{
  "n_layer": 16,
  "d_model": 256,
  "n_head": 4,
  "n_kv_head": 4,
  "head_dim": 64,
  "d_mlp": 512,
  "vocab_size": 3162,
  "activation": "geglu",
  "norm": "rmsnorm",
  "norm_place": "peri",
  "norm_eps": 1e-05,
  "positions": "rope",
  "rope_base": 500000.0,
  "rope_fraction": 1.0,
  "qk_norm": false,
  "attn_scale": 0.125,
  "bias": "none",
  "tie_embeddings": true,
  "parallel_block": false,
  "extras": ["capped logits"],
  "init": "normal",
  "init_std_qkv": 0.0491,
  "init_std_o": 0.00867,
  "init_std_up": 0.0491,
  "init_std_down": 0.00613,
  "optimizer": "muon",
  "lr": 0.00618,
  "lr_mult_o": 1.5,
  "lr_mult_down": 2.0,
  "beta1": 0.95,
  "lr_head": 0.0221,
  "grad_clip": 1.0,
  "warmup_steps": 200,
  "schedule": "wsd",
  "decay_fraction": 0.555,
  "decay_shape": "pow",
  "final_lr_fraction": 0.05,
  "batch_tokens": 65536,
  "seq_len": 512,
  "doc_mask": true,
  "train_tokens": 326000000,
  "steps": 4975,
  "dataset": "wikipedia_en"
}
Each number is 128 + 32 x the weight over its row's rms, rounded and kept within 0 to 255. Layers, rows and columns count from 0. Numbers have three digits each. The size before them is the row's rms in percent of the matrix's.

# layer 10 MLP up, 512x256, rms 0.0965, rows 257-470, columns 0-63
094:126148132086181138153095089175169105142199121122119135080141113166139098096044170131092134145099127149112128174092158103125148150157099077146163148165116139125103094101111145156125097118111120
106:098113152148096086102169140017198109115097102107124135106170176108100153126130142128101075121108118135158154126136130114150131143150124124080157163117109125133119148170190144132140131134114119
097:129143072099137062125085183089156146166118134112103144128167155169130125159149171109178110139190130133128116166099113143130146109112181144073069132110139099126157090161123168150149196102133172
100:119139170130145141164078154182135129107120156167128148167151190156169190128136091116148145127161149082118119106102097130135069111118093135120073143144156155141128119161119084087131142150105153
095:124178156133161119127095052146109152140097117150152169134143157105144106109111157108172140168078088082104111141155110089080098154116126106091159142074146089122103139113138101077125139203153152
102:126124098140157131100138146100090111173071095115155102171123148121138118116170139147166091102179132109208113106168089125141099096175092141142134134150140197080185136144111146079083106116128111
101:174128119159166141088076157128138087148121151144114156115156159144122141113090113156077162169058152115156125110115134084151152131136105141084102212150102170140107094060078126142098129131123105
102:137143102096146112138107070205139094152110160019082141141183110160123115121149144116080132131118138154139140168106098162054126113095130126090174113107180179136109134168069161137141110141137137
099:161137121131157061134127104156029133100165122111115175069118157111129113085170093221100125109152134095110102132122098175121129133087172151078207134154151108139141184087150151119142110148124142
097:175045174139106183151148083106139050112157108122111152137109109121125214172145182149079156057148168175153064145145181168139140119161130112133056121138122143075119105138176119164121130098078155
096:115176144070081144127101135085121191089147124120110118082127165149169148158085134114062165067169138193130197101130099176162171117155115092118128151067148117149151148119167183153132146141127109
106:105107179204106084117147120042143108107158087121093170098076109186105170145162090090153156121053149127091137146154171195150149189138130117086156137178132131104119110146165098097134060131157134
098:129107192140099145091162193136133106139086120146141111136081145101153136149073117125140180134084061080111124093173155150161147126151143112114135127084147134112132123135121102111125132106078138
098:128145191140124122157180096072174179088096165182129094099118156150132147080136122137123182104076127069111081145150107160143150089107111111120125153117111135147155191162082108083099124210113132
105:119145105126167113139101113122146070178078205145137120144102124100182151235173147126154082173129162072156116097166117129198133105115134124140158126122184100126081105162118105108152197143122087
093:097120098121153079125163096064079185104121152125132095085088108142161086058114123097079158171156161138103163130048131181131168093110106144066105086122116127107121138115165168120140131139148118
097:183073138116108115152133164071105157189108108082129128101098145105146122153104159197105125121142145109126125090146129139082158148091114059139102146157120072143091123128104185073096129146145093
097:173144115154154128142132122085109118144206141106077163151101177149127164115070089145095187143124068142139148118128194139188107139137197118120103145122127086119179127191158128068166115175124141
104:086133120108143088117071133092116104123147094100174000128091120126114115159131168110113157201140128197149104190147118135111127109130133086147119188171121114148072206126099135160059147099103122
103:104150105130174108119153097128159154139115114105135108144116087144133154163220153102162131119152170122152128117130137107030139105126098156115088130160125148194111176097072074150172215091120087
101:198150109133094133087138088122117103167133103134105126071084174085133127185119213034162145107172182111156108157136173142149082159176152108160127083134139162128109081175136173103181124122159129
101:142126084074127115147148146129141098081086080200143127137092146144095159107158093109106111138136154077139097108111139101104102149158135145162106087121113100076154150153122107184099173097118139
101:180156099106138105182147212136194110114185135106139138087074142126105103156136121141074129150144170114166115130122125056151095137100144069174149143066176096117106118123140147130073070136129167
104:150214089101116094128105150143083115117131153112090158118152114150083119132131166108105114112130199169156103159176072084104181118183132105164108202119078201113148113105120089116122135104113093
095:171131119203117135094084210092145101068158134164137133076122109115109111095130127121096133181120100081145189101145090148226153117173204173143165187096104134099132145104159098064107128152132152
104:117089126109117160071138157159146104141118088059199123180126156152157085124069069155154112092156139117162085144114158132164136179120152106097137130100152069187141060085145140074162108050118192
097:114176123125144166083115148120144096046129044119113148150158088101101123172088148174132149157087110136120086123152140166107141080098107178058161091138135085125115087150128142146103150125073158
098:136099096133098177128100126116114165092135134082140142175115135151072159130093056129161121170171125160140110115137088134215130176119106152129128138100164072155192142072091082154109059179146145
095:155107109116110069136102139131101231135132093129119127152118067151072088142132081166147132178140154102138206122053186155146065114099136094159125121074115123071158176133098112155138159134121166
100:111119126122067142125100115123133192131205110147167131108148187158108119088146162066134093111105131136131110137095131154211120187158101142128152105071117157127122120157109194119101185123152122
098:127172136104153165099096108101210102204144116102126107171173085151114154132130132151132057097127180166103150156130126121131076089157122114100156104101082155107099169160136142063155102176168120
101:155127098123139125163160099141106126142097107090197116192154124081113193149163104130071136182127118036119138107172139141135102165127151181095149102123125181115182138154124130084115140117127055
094:142161113132118114088134129117123186080078213147138096120138089118124107092061039127155129143136171111102175126122086154136114126130086132139179131071101149113140142127086150106118128131087116
097:142132146164188155155158072150162087097125135068079118121164075167136178149114155117144091080184093123137095115217060077122150094057112179147155104130124054106120133175155173106140108132127141
098:143084089137115173128123079136106206147134079166104105112124091156182204125141158126085108137107087123123140142148089117161120155100049131101150201189152062144145145146107112138104130117154130
107:102112114115106130122169126116095191119147111131181100132082123074120105095106114146077138123110117173114077096129111116116115164087127091171111091131096187188081115087146105128129114130132167
096:168155137128124136080115128081095101146127197117088118143141132116107162146169162123138073097140145137134134083097139197137119092188144120123121167117151137098039151148132160128163117212107102
100:090048073126183179140154142112131126124084097138120086136064202147118175095126037145105108133078115171105128121104158170071117144137051111127067087149172061144113127094163099082122152117131136
101:152093091134132178158119147065121191175064115113182132083125151082153099132132095176136096134079157122160149159099102120130116085133186167125191156146143087164132140065083156127103116135157127
096:066110132130122110127189179153130098102058105115092079129117080134128172122078124172149125109126106071145130193131070070073168157133132120111118094184166155170157092178126171131118132079060119
099:131118117145123102160171134114157134163114098066137136145113142140102116109160109138124183169126100175166148107123107110139136160049159126150116097118101116203180110134147072110173125136121135
107:059088142100172184154122102197122165171131127113137168132174093098163080115129098179130102089147131109116115134156105154142148172176134108148141100102166138058129132165118139121164122133134199
097:138152171132175151171141128093145080105170129157166069139145105109114131083121160124160131141140105179129133127117177117126143130141169196116115145095099135111152203115168135099130144176161082
104:170129131137114105120105078120157085153109140083134136127096149139136102124118086124117128097094139097120173107096130112188095101143087183112138098087115101107078110100181176174118096075094122
104:093130187142126082134124095100159176160143162114171129154153150086164133063090189136141126132108136132124126114118094193168081073098128127109143189114174163134159093142114110096117059136122091
101:120051073135128132136107096126137123074142112150151137157157139147079119113141224090132208104099115118132152126137139068181131103159138162147118094160121143179111090134124139146105129094158132
097:120120173117130159072099145094125088185133062129117190096136114094154142096158134127169155072103115123121093156103123085086121138088112129145221053184195154180114134139176095100135142127171135
099:153093146119193091132201161095148099101094125144135151211115194116075194134095119136095167173096155128132147147110095130144153151162143126172122077128100140183095075135109162143143114130093143
102:139120080105139080183090119134130149168121104114087129159097101096194142097075110096057148089097116121181110169109174062149125112129133121153135164101127186165166134094116063091121180121180143
101:104127103144152133164099137133121125137105131144145108189115097178158147187177114122178144139186174092099158138157072114114121138123122151155117134108186144137166103107134185154064106122097111
100:164118105119113096105195135151108140123147124130190172110085118138061069113116151123187115133107156091159141124111095137147130169173137111080080124141073139096142151130104140122163083117144149
100:124112094139144126170085166144106119119077118148134099168170196175085147139121104106171175137134077141066110127097163155144151156104133109133128128155137142134143100140125196169134143123156149
100:122120107088117098135157071159123109132143083192201131164090094060111135155128125110125133107085075148114133137135160177067139127075129130160094069148139103187138127162121139079121114125108147
098:169111110153134079146102094114107163179042119115052091144174116098100126122142186095136124102109209171126133105159098164158142140094128056072114100142085117076108166159122167121120203089182086
103:118090126126168120120148089131124158198142171132194163093163123171133171099165154104097050189140108147088176198139156147102119121162164103123150164106158194158114131123113093117118119155142142
101:123143104119105131099103116117152169147171206126150173106153153128120112150177126095140142116125190160136051150111193164070187152123156184133123128137137126130082131137100158176121066107165112
099:125122024153126100098063141101158149120115139126096141168166109071178117088140167146103137117116110169050161161170132107101091154127105092122099122083090099131054187121112134098082204137106123
100:148120141112172078092171157115111109065071149094129132162114072130116129173140139183041106143132129088184136187108131126177116133089144121078133104128092061171108143107071141191152077129127128
096:121140129098091102076124153120161157122138108096085122101155160163149155131079161197140154144064120124126150148104076118138115059217156130098152123131076134093131152140120089137119127128178112
096:181164156117124156131128172215105019129049146131117138175071073137065149058104101159151122068169134130076156134125223147123134111150188141110105155161162141117132183053138135121121049137123139
107:143076121097147126158131106155096118138141110125080135101175090104163110088149132140078108141118072132112139145119184141154099109109131178131093128060153155134107077136174131164145124074169180
096:141157154134103147125130146106134057107159108102111065113108095088122115174195137143123151132159146160104164194142069162164110154110138097107115119150134075180155175121146106173104109128137123
098:163130127130180132077164149138111095100104098111113140106134116110095084185157175162097120159124093118084171123124130130104104148141131147107114153090153139162144130134071097114103173128119114
096:118067095093118098115106073071117079142169116102145133140141114104103105196141182098170138150144052152151110081194140100176110167123101174075130098152108136097136144134141194126075111073137141
096:068130093105113167163096115136051127137131113100075158131167088128121114075071088110154113082136138177066150102188149163134100112156137103081117077131172116070185167158096108160131131145151141
097:088122101103142107181120131109138097141115073118077141126090184189134110106153116119219093079146116089146201156127150087143163154155128141132121102136159112116153110135137137116143154100119132
110:186130123079166023115133086172104147177161153149168161136107129162136160166117109087130183173083071119167098175086147090128089145107178057155166135137117068166146124155082114090040077128183169
096:182102210114130100136104125142115086150161136136076155150117085125201134070133125149104151113038106121190132142143127109144155164161106120140054118115200089178091137095096122104139175068118102
103:126099094166102168160099122178160118146114144068075116118156165145133105111068144181139146141094124095158145153149085151097081207074076159109126148233165037127071163177138163126152094133151138
104:155151109113144089150112149125115159111127077091105122169160148164175139118094058101078089124131103109132184163089132107121114140130123171154161131142170053137088161097155106138167111118164151
098:138103146171125132135128128114108122095135103158129157120115143135103079140165105160128197125123158083165116178091189198104094067099137118166153109130052189099106146165082111139116136084135162
098:119086171190158057174163103153188115139093089148159155125127129123135135134172145137149132128096184086147143121150147141156149184161083158121136082122147160119086083124084152172122106107130103
102:112103137107134087068180131135139107125116199225119170156152114085121087163117172134090207205078140125114152107163128094216095096128128097108134102156146152164102130140158144158130162122142114
103:107121138085161112151094144117171109118189135148117118175145149125146132118092103133125142086125132146217115092105138131127158157134111118131083142142118121121107081132178067123138106131090110
105:130121177106097143154137075128099144137137156141164164214108099104130101126118124153127147124074149140151138181181116166096129166143099084179164087049165095069135133109100173181121052130105175
100:127095173126136156154164189089175135094091093103096133182121134129130118134133154097210147125079166130145138124148064114148138134080115116201162099179143173110144094127070127150202131050082130
099:130188157183128103132103129140121098163208159088129100095118134206121142187116124142140168139108119125098125147057079089113141117137132143182134129156088123178129134169170109174085104108130054
100:139063155102147119148143157148129039135143171088094094154093152086157124133141137133177131157161112178117087126156190171117196143169103200192136116093159176156138137131120144170094163065180118
097:153144118100164100137163149061131144170159135148163141100136154118101106107073149148157145121059065149110164157093146102110124194099046131139132158123102113173099234141132107154116050117155094
101:099122164132133151114131115113129096115106206047125088144170172145110102180127137160128151181143138147140116082158089106087155147112163101120099127218126171120128148127088161178095124077079160
104:139132106129159170084123160113120163176204135107144160086197118138102107060099141114159158127075164144163119157066120068162163101127192125057124157150089133138080073121148135092109146084096088
101:171063194112105174107142117120088105143081152104140118125169182115142149099180163104158121132063150132086131079117099105181121107164134160122136106114109150156122102100146101112075174099152114
101:157141105117150143113069147099058064111114151176102097087132123136177115190114077155126112121123144160054144169119123137168122159178084163094169088136110121100111131199181145113103166095151131
100:097163153175088120136122118119149107125117093122157137152166189131102144174132108096094131122112128182103125131125121094125083084107053121159080081092116121165140122135149101190129170092175118
102:108142114171160073140180136131180152208103132132165070113240156159196161062124144173134161087131144175108164142115109157155112152105113151124130160174098178142133098117124125116116125140129086
090:152145127100080134161065168111175135189127121127147105123152187109144166108111102163074149139116111154118148157145082153149094207142099114180151143137162072103168124048116223064127135126193112
104:066176126098090174127141157083126100152146109133155136086117141078041079112093122144178102096112144179108164062159091067126152133144100136105179011142145167091084108097121133173119110112121156
102:154148135109175095126136133123113148161094175131112091107139133123152102089213125119085143141071118130136097119096106125111129109063157131120168143058172171139200117075092186104114127114186133
103:147135142144131093153157100104150188104152124096148124078132143143148103126061115143105145099143142119235125130123088094158161083059113180148139125080134145150094166123122150094156151135080111
099:070150093183124172165138095132155136056144098099121154170069165139103080081121127163073179141162151133111114099153134096146125160093139140104140129121106134109161128108111131117087075117115145
103:104129147148089105152111132161111080119157140137123104138123191060121129094138096119047194109105082119098161106143126142186182173152166161169106143120097107117184138136122131125121099117110153
101:122185156110208116158091149125205221180129118150126141114115089189147114112178135150182123138125088132069145085121086136136147133144121110114172053124151142109096114134118183136137111118095110
095:151100158111148129152075140135098062096122069098122088107147172143100154122158150088062130092094167135130137072149133116105106142113135087104090151187162155147130159149124074169128149137107136
094:148125130131142093112133138132153129105102109136166161116061085134120151112095108136129184097145105159114108126078132104174130151133159122132143136134135137150168093105188085127166167078184052
100:108101096086116179141146103148140119132145084130204171132162164135146131123154116170153167095020128116113142137095095123064209126086114149098092104132117164119116171123157106148189063110115092
107:112102141129137136149139128124144155148155155161067164136113122124162117126094140056093179135071142200113092130129161134083109132115084074128126151217185126120072121186111128173104144174159134
098:147130125113128148120137118084055108175141089101143137096127156117095141162142122107099110066127114102180098105113143084112177150094100135108135093160118127086158107153101133093116125184160143
096:134168154166151095126150119141118151193137131153110115173127114102132107177119101116171068095091090088108162136096138110184128105154207130188124199110152139096126063143129111109123087060151094
097:115134078160102238123177115116135113163136143154105124124141158118078109090091131186089109066169098107185114128130086125123189167131153182126090147158114140134126138173077098142090132139135118
100:139103151111190131105018090165115132087148169133095150016099169153142109093094157119145104162038105094069115132162106093164053093111166146107092114192084148144150116138190117094137127094139125
101:136198150162097161140107146166187069090166099145127174156129125134101106125182107158189101161166095146151080105128114163106089103153113154108166115082154222124113096186064151152081153112117175
095:151141187121141123058185116140090117136187188084121200080146138125147166167188084144086142167138082145120110148145147121127129125133095138153142163178108169189133136117168178122143097141216134
097:141091179127092195127153155114138090086080148128138209059113193197128165132165156122094181115115077126110125106133171046050147123164128122113182101181102165156087236125069176136118113173122114
106:170105122115067120140159144154148126192221085163137122091125168092122122074119178123103146143150165101143143142156111151115173088120103102145115184204108126112139133082065110114078062086125075
109:061172155127200153136129112130155170146111137094176099164113156103078109073125146193115198156102058160123141129055175093121140156130093109157161138155121140153085091137094184133114192121126106
094:134103135210160118095112124125101116094143205140115136144169169079073104104133159125188114149071108182140057155172138144110149123142124141166191155093155130093121131070142146129116140111080052
100:114149124139096115169155134117148105166168187069131151144112069191148168110073147083174091119077120094090114119120118109129168081150177109097140083137122174149135098126145117097118115128093119
104:129122110120167093162117162158077113132102164070096171147094117076122065130129119077110082155137066079141105105081094126076077061042180084096170088174129133104160111134135073116056114084110161
103:131042152151157133103123180098131125034116085127133113109111080167091105062121110144168103113105143133108175122127107112140172140196144127211121119122097128111111078142188153117186136092138139
099:096162062139131149088134132147144060089130108116169062148197138150137102114098145119121180156112100096142131088054140094088152138120163163128099103123113141148072150146099142146098137186118154
104:162143104069105151124129139150131163115049124053151134107138158159124071102136146156169095102143143125150088136142148132174144186147150116124082159136091137154182125166140091114086150120095074
097:111154079123108172109078163110167081138108100149120141134153108091093119145119117159105138149147156144146099090140109078136104112086133120088142142127087168082138132190155047093150118151135103
095:068162201099106133143177120186063107165179139116153135144128058148136178104152110126175139136106100102177118121122111088127111156158128093147142054164112101151162069140137211123164106117110106
097:143123116101041088123098091154099118121160178146083168109154101147138128154119140145170086178065083160087086158139091204163108127122187202129108175107106148106124150108129133117095121094193095
101:136108209109105119149112076115127161177176066129121092121138126126170163111162146166094171121113120081100171096072124096129097083150136082131122127070156111147118169099189157104132146164117173
102:132191118078190148097164157144181128090132125081144110116148127159201116102092142148105147126044081171071150065120144091074149054119127140107112144149075150183123095103229159083163152114060094
100:099091167180122141123162161111135186118142162126144087126130165072139107130117170154149119125135076120123150128092183128088112131084112142143127129171141078176156142157115156124094116136143165
101:149088145181171124166151172114113131156134161125170106139120125099116139075179155158118166110114073142068120126119119159113132112130082136110152168181146087145057150111178121135087095152056103
096:173130125149155098101189110139157119104120092149135104136157111087073123114165079158155144200090158074180147078095147074179076113101072136119143107145131085092088141077173145147129115167137152
095:155095152159095127122154141140158113098121139133149119127134119164090136166137216111103124083127108071162122093100147125089149102060119096103146200119165169089182167133134098135116170112099108
097:111117103144187110137138140150119150084151126082142153127190152123125061165094196123117131129122128087122137143114129187139148097128079151153128099148202107120088124100152128139117109104128074
096:131053132142123100093141195129177142140089102158100109159155121134089152172143146084125077156156157060098157127089152145121135095195072134193100108100154078158121217132144060126015127146166152
104:083106163122144118110114092151133156171120185158156099105128179087127143082129127118077088114143118081139184116132116105068129122132143080160101101121116208078139160195181191151116192105123142
094:097107132112143154084127100125124179086132185125136157071136139101106151129172154116132104117107153115090106098162137176119131160142094082133120094138100114169129189153097150201091139147105103
097:090135045148157124095101099092117061097130085153143116116125106113139126110140136132095090134101126155169187107163070080157086134078136085185175142107144155107169176111099077129066208123133161
100:124104138104120119136130091126141170100159138130116148108133168177099154128145108135084083099140142161099122180110121155157149115166091138129128096069132113186153078109124056115155157108114109
105:130142069152162127103147153161073072078142149121118110112110154168126159164136062091106114089090088122111147144183150139131111168103169138179115174165131065125098086114103172124143094120104127
098:075091185137102136092178178130140102125098151100117113151145120119126181120124099123117100157149149150150108091149127104143156102188121148109094156105140141121069159106163088149061161151169140
093:142100142162149085126118110118095140120099104114183159127151077087188085151074081160128138145130171079127157123080078143121136100105161082131125152155131100076068118095127089103152174154119137
098:109152130107167189130121151127143121136132132118094213108115155170116123126128158091171160038088135186112161117111110136090053129157135140196102123142114184101069154121114170133161117090122113
094:148090180133134102100157117104159161124145094127143186163156140109088095135150186102139120179110133157139091140121124068143144125141178087150145117133101173137117135144160097100127169179159116
104:099091093131086137095093131120164164101110123107172048156112142076099195137143107114103126059059132118102174118076130108078179112137132115114139151126135113144171126173092156128130119130107098
095:123125135149119130146124123132157114099147161150136110172212070104138079099125094132130114090117186085109144076092172100129112077063128131108100191136177156064147155111156111181135209105075117
100:148115125115162116142120087119132174143072185125146097092123153133154148088143138137158129183145147113129096147159074079145158095110140159144117087143112145033136120060084146150171121076170124
104:125104100085130101140166083128123105085110092128121125126137104036121104148164119179123202124151124115164188138106144123161080115108113150135105132099145097157159131108140128176143091129171122
101:187113107127130119147141204104100154127072143100101138172121124153101118156102109131130114157085090162101142098117160155150172204085146131122101061202081129129167072223155119157157129133081116
100:132164131092194201139152138037161101105152102161096146150100127177110091121133114145098147105131150141116186138134113122163117137141110084097105088122180101129099128110176147162082154155145088
099:123162158121070141194174162160124159150124058118130136050148096137151100116148150149126144176148137179167101163120077111120182194136114125142068120143149141115200108127175147101140114128151108
105:172100129151147143134120119132102158099114126183107167178169082077148109057141117121101126116116152054146095125147109110149158081163089128175082084111131089095130146173106203127164038113165210
095:177131137168111175127119164169159087124122111045123118107145065124132223082170173118139179121098124114102135146118095125059141174116162191112143156106061163159122111110171118126121090162123132
104:158164126127159099155140172074135124132058155092122056106121153093202090113090148147110131150062102136118107147111168150117098191164129075131080156174131108137133175078130132101135108112097102
098:189139135095096119145116088113138113141130166180148085097110115122230096072144113105126118134167136218155138123125164039138121119147114175062160172142068136145140208140140146076110169082181123
104:137120166207163194034108133145097119147135139178110133136089078120089142103130061099134103096133108165054132139055098113105102070144108128124135114133113148142125204177107103115135142081093131
091:128121153119050126122193091102174085150166070146121103105090114177140131071137138149114157101090135116093038144102197085146175103101150084145130124124156172120132125121138076085129078100071094
101:162089084159123106087181163222158130066106147168192101169151109135140193084160159182113151153179180177118164090112117175101114135099132151100113137095151120120142075126154128175126109131088103
098:136087102173103165112136109120086127112137160107150012145093111157100142087089135102110129087115180142140103164160160141097105163087108163095206138129080140180191099065121141153153100077121064
099:081099126081164027090146118125114155105162126107132118133129107064124122085158103199147166110084116146163105226190064176131162140118142135101129139122144179140141164149123113126116121167136113
102:127148102182141099063106133106063124165092131162101108146120150062166124197065132160144150135112096138172133136092127134162128109108165074146125096147154154118110114108116128176106128106125161
102:115017152121086198150163090125164153119136187079126150195109190138160124167094125122134106155101127110092136144073116131136146148044154061120158106148155069140063131121129128113128111096109153
108:124119102127119144092053137097115138102171120126094140153097148097125075180164165152157115129195129090118137072141118106124146095167157104114084107135142132129113104124064175156129161073093152
100:104161151094097117107102134113157176171116111103170158126169090149164094193126120127174114115145122097125197169158112072141119089094101151092065074169132149141092129125120146092167125142180200
098:167106140131101164064127175154152208155095128171125168175163131118100105189085192089104104145170109088155138131080145075159114155155088113108146110162125202119153126188091128152190158158140171
094:128138103126103113168166160130112086130158126078109143161105078119103117110168139104113083142100102101154177124148175106150139132112100114142084083140105074149161106111144158097136080107152178
099:130107089101158142149129079081154146092133127110100041149156098155126111147102128141085150179167157175151171132127110128161157175153176108147113135099109140127071151156130154121155109076063113
089:134096162175149185126103135107111171116123134127110172135126121107114148106172160134164173115163131104165104099168103081075146187114094148148180088147147136079081154184143094084143179137087093
103:109137134119118060123191153112181139132094097112157096122127128132160112156188153156150094139098177141123199166106122132137172116130135128128150135167157151147104135106129109113148145107140065
097:101111122144038175199147075134170141118124141127130088183153166072162120229169175157126134113098155045130109064094096105105125112149131137147090147141179087146165163138149167094169143132121137
100:157179135118083115093155088158155160098077176089119125168134177171130148117082132128160111167070158131168081133116164176203132126150114122107122137130157084146121137135140176144131174153113140
105:129111139112131127107103152121119194125110093193098128123130147094117125141130123164129098179149118019133137140173136135176130131126121121170096101130158129182116168133149135081095064191126154
101:149145125190091096161145124093095142131099187073137084154086110190080153133097140116110101103115084128108109062104096055117144134138196153110079098124129106143106178158153151096175121163124091
099:166102147106112142162096106141189153199140103065111100117177135144140175129056091116130080168076133064137119071110112131152192098113129166067128165149143178184112172130079106175159090155128167
101:121144084136138145191110191104094128104119138113135116101134173111127108142147111114122124104096091131131089060087184170172144137091109090070166134088141149093127155065137130084141096127154109
101:164148138127106130100127117114142120175088172153155131119083130109147096129096143204096124194103138164088170038145143109093132104145093164087075158134119136143122154142137037078137131187097103
106:141132081128154153074076108180114101132129081141148141135076147140133100136157156089105046142153098143169086170130140107151086135145109086149109111100087093130178127122086062169157124136156094
093:147116125122148169055080123080071097119117184075133080092095113117116169109143115074055191136119100116164195157127128140114156138127130116167087124103089135140131180164111108157049122103143156
106:148127075087144139166157087127167124092146088113122147155134123128102134135091157126079103076139140142075130092135138158143145072156097149136073052104077158079113126123210139146180128063140130
098:160110125048117141169086119119142157155124098081126190128090113129135133195148104129063145131160160141125126082122145152092125150115153142151078086092106089086086133153159146152175120144128138
107:141102126121177127106141145123126116091100120079053111178170102107136150146106126081137045124089142089173118102104122071156114100091082084110113102132121133133145084127105176131091152137110056
097:117066130136094137091141168123127077164123117098145200093085120114145086158147191081103112117092105140165165164052177184124121149116186124141186134153137167078142155152081146133180147122150113
106:134144118117135154116092132087130130104098125119107124151155138090134139133102096145079152123083126145148088123133114038121164151097144137163157140111173128115112078138062144143105134112118115
098:117193141103072109169111121104159177171106152148153076149132099116110108086167119137114133095116090137177131142140178104075165167180126181160111123110091117116087084132139138122097146160115115
094:152124137114105172094081169128132111104116112070124124181102114073172116147178111136122140142161081141089124145088156133113148117183111119169156122081103123143165157105123110063226122095061129
100:113150167136069102147097142133102090194073082171124174110149125139187171113177089090150142152145126167113089118087145169176200123143048107161176148145112108105166129101137133139132125130076152
099:208066140109150151112119125126130140111127094129063168127113188085102105082137098075182124085085115173155118161170109133114091134143024147127121135112135207141147083160115101114114202096153119
104:163119125141115138171117046153161163115173127056161134083145157096164108166182134117041170088140117124179167132161124114132114182116122049105168120086096115115164120096138161118131118146105157
101:117134110114174117093140110102128086113142192167139117130113098198183078145144150105144134138186115169077097086082152135129131141122142072079132168090184155109097113122141127145129120112114157
100:148120170150135135106072084096123157146097100128123158135167113092140147106196131156178100163153149094150141148178174131092202117147091093092138051163126121124139105107105122148140166104149188
103:088104135109112118166102151121156127119142054143090168198198158115170093118150128153117157130126151078118145075129070136135161100083130124118144130142096166176189115102126083095154081105114163
103:121072151131137136121157130071099152153090179132166091150095077110056142128117203069092073144160155113104128106148144104112064135081185151080120127117185115140146148096157131153099143156117152
106:179168084158166129127104128117034132162127160160154130095167147137131130172145101146118122150140091154100152177124156168104184149130089107149109067087076114169139142151102204138134115160105113
099:080065172140119154130114134156133163149150127109139135167121195129066084179052195103169103138123098118139129125141107165120107101090142107135126120123135112103165115131101128147143084094131148
101:156136076127183150150188150112068155158117132100124127171061130176114129133159144167124139128111117123066196105133047109071173169134138129146065104153159142095128119144115178131124166116135064
092:173156131084162138149129079082097146187103177137128112123129157091040117108108105068144097184176158123109090124124077071099072130136086058071100071135138075141085118099094163146109153126169149
098:103114171146125060121096133178131102091119172131105111067179079147108180120113165114184107114108151131202141121135138214122159085096119172091119157207116142154091119152164158160083093050100112
100:096181143102107145139103144059148122079043112061143116104092125168104110058077136121176125149162112165171076179103083068163104137176095134161089180178083098135116157241096191145124144098194072
107:120114162129104139133112099124129176158163123099127131139108096111118108150181113130087149205086096065186147098131141162134114155140089117092106195132086118128150119072179144086115118107110157
102:166148079141083113098075122114110159122138185102138149112049104145180139076129191097138147094112081107135083124079140130119146132150143158064138124099129123155103172075087134049149132153154106
102:082212192106188134138104075117161100128112087122141128191105097094059161168091124129153147138146104135090125173160159065148091096120173130136125111102115118139125074095123088107076102072117174
109:088147085138141154139156150143138090118154159199218150179152114137162125146074102132113147124182180136137072096091150114162146138155080091101159128121156100134116144084094183167106114090153100
103:136117069094130084082165186122117084123140145190077191170160120107145110130124103140075086135128133152143166145121112108143189167172117106155128176107102135084120123151148125159140182159098133
095:146098139182110160096130102134123093129161138152101147179093094079092076139164115154176174099185140113153130084187075136164141123165155116172109134139136116130102132112114107129130061157112066
103:137169130098175120115015134130095133117077145176125065149096165137089102182122124127219096170154138161084118120142145098197107142173113104101133071136120124150110061075114158191137107104150137
096:099119136010154100110087135096182105144077077178097185114130112189144145103124137098136152114093135098142075130141122117112152088161105027091079141138114164142127178140111139142102093096137149
093:139081059109138162091171139107152142143058155065113111157154116105100074146176171072146113137096141062151176201130079163097173110106116153137167125163124162088094110135080162074127093138113149
096:151066165140192095109080088167159118081150109059110132123083107169100093159179108075111122141120134100093140177143109150129178147150143100164149127113081114144111165152157149151190110131104109
096:140161106113107109102161093126099226057102156126096108155104092123138123156106131127160137148129111152024088132088185104141055089167126121133152132119130116085057119106125158143144202118136161
104:123146119180149157076118170121105114195065152113121178113175154137130146091135175099136190094137163116116129106078140075115151130122139186144152134060077100097092111101114177129159150162164093
104:111102108134141144138089089097143132122168097230190110093150093116137127114119119102123176114116117103153102116092162085075094131153108160176116168128128175105157115138108110140144113119191191
098:153127117119104171079042098117088192121107114102105121165115140160157128088152082199111083164187133171079158149107101178165124185134105105122143139135102153126144136139126175130069152061133136
095:143104188114118118166160149148085112148117077107157119099174086066120151076137143155182206147145082136177105081116172154124060115134113142150174128128170086138144188151108102142081149102088143
103:104115129127174067094144161127186150142104101141146124133131116113225087145129096081094153121151132095078137112179180176120144100051110115097099071071110117092083119153073158071122131131149150
105:162052149141114143187124094133147157133208118064177112137087095085141166114165124111114097123109124113165104197133102151136097154110190118159123086110114123188154175110101111074101137142126134
100:110164131104183123099143115141141125115090112090124152221099128093087178168118043093129103148160107127135102132152139086205117159101137196091136124137074132124101162128167118119109160116106148
108:078100111101145166143224103111060103166124137129123140124095087153177156115098152112172105055167135146099102076124115122132136121146095136107110093164096069110039092092106136129117164149158147
096:127116166192123124202123155152165105145101171126085110155085129060121128141128102156142077157092071178129143124209180131170148120076152117119158086107121180176171108081092102103118116109108098
100:132094180121194106167100153146045113124183131116102182164141159161078157130081175163148106126133179145131144102086121125100133100185115109106138134151114143131124135134056112133142143139172122
103:125174153162107154090111181103128055096151097088149126132169130108147130092079118119155163165103081112114120122105139143161136138170172128091074137092067140159119118137100096096140136071157129
102:214138162137157119082129171109096139121132107191155138157132103127153119115040211115120141187146135150082189119080128135185147133121066134144143102113160112128121122196223152133138117137118123
107:136149166139162086156113161169203103121158094142103132096152189048123122102086227141158086138140082118186132000125185133135115105137128093126093100190089163062133101112129112153123136086126114
098:142152143130178149116217103138156110110154144120099097171079100111134085144135047128135162144090093121152128145141119117097113073162172094100133110123091099130168117119122156107067142091087137
100:185138068158149120113127118171174119070142126135096101144160172120096102102142158176158132141099152126060151157089100096169098091086103106098130087199124148108134113124069087163122166154167143
101:151139113172093068099121152150099111158181177217185085098116103135148128143141103137136129163132176136158112060163163144158115126146171132182129178128136132210156070143075082154186133088149106
098:075106133108133162085128121088083172111143167188135083158112143139077162092128151132131160173122122134155126126120095107185135107147187100103154147141140116119140149117175100100165103134181137
102:087138150023148055081120174035106178055178213146126157134059095130135184049146166124113153202163112098109128112128130126127128138151191144129086136153080139101099128107148119102148144133104124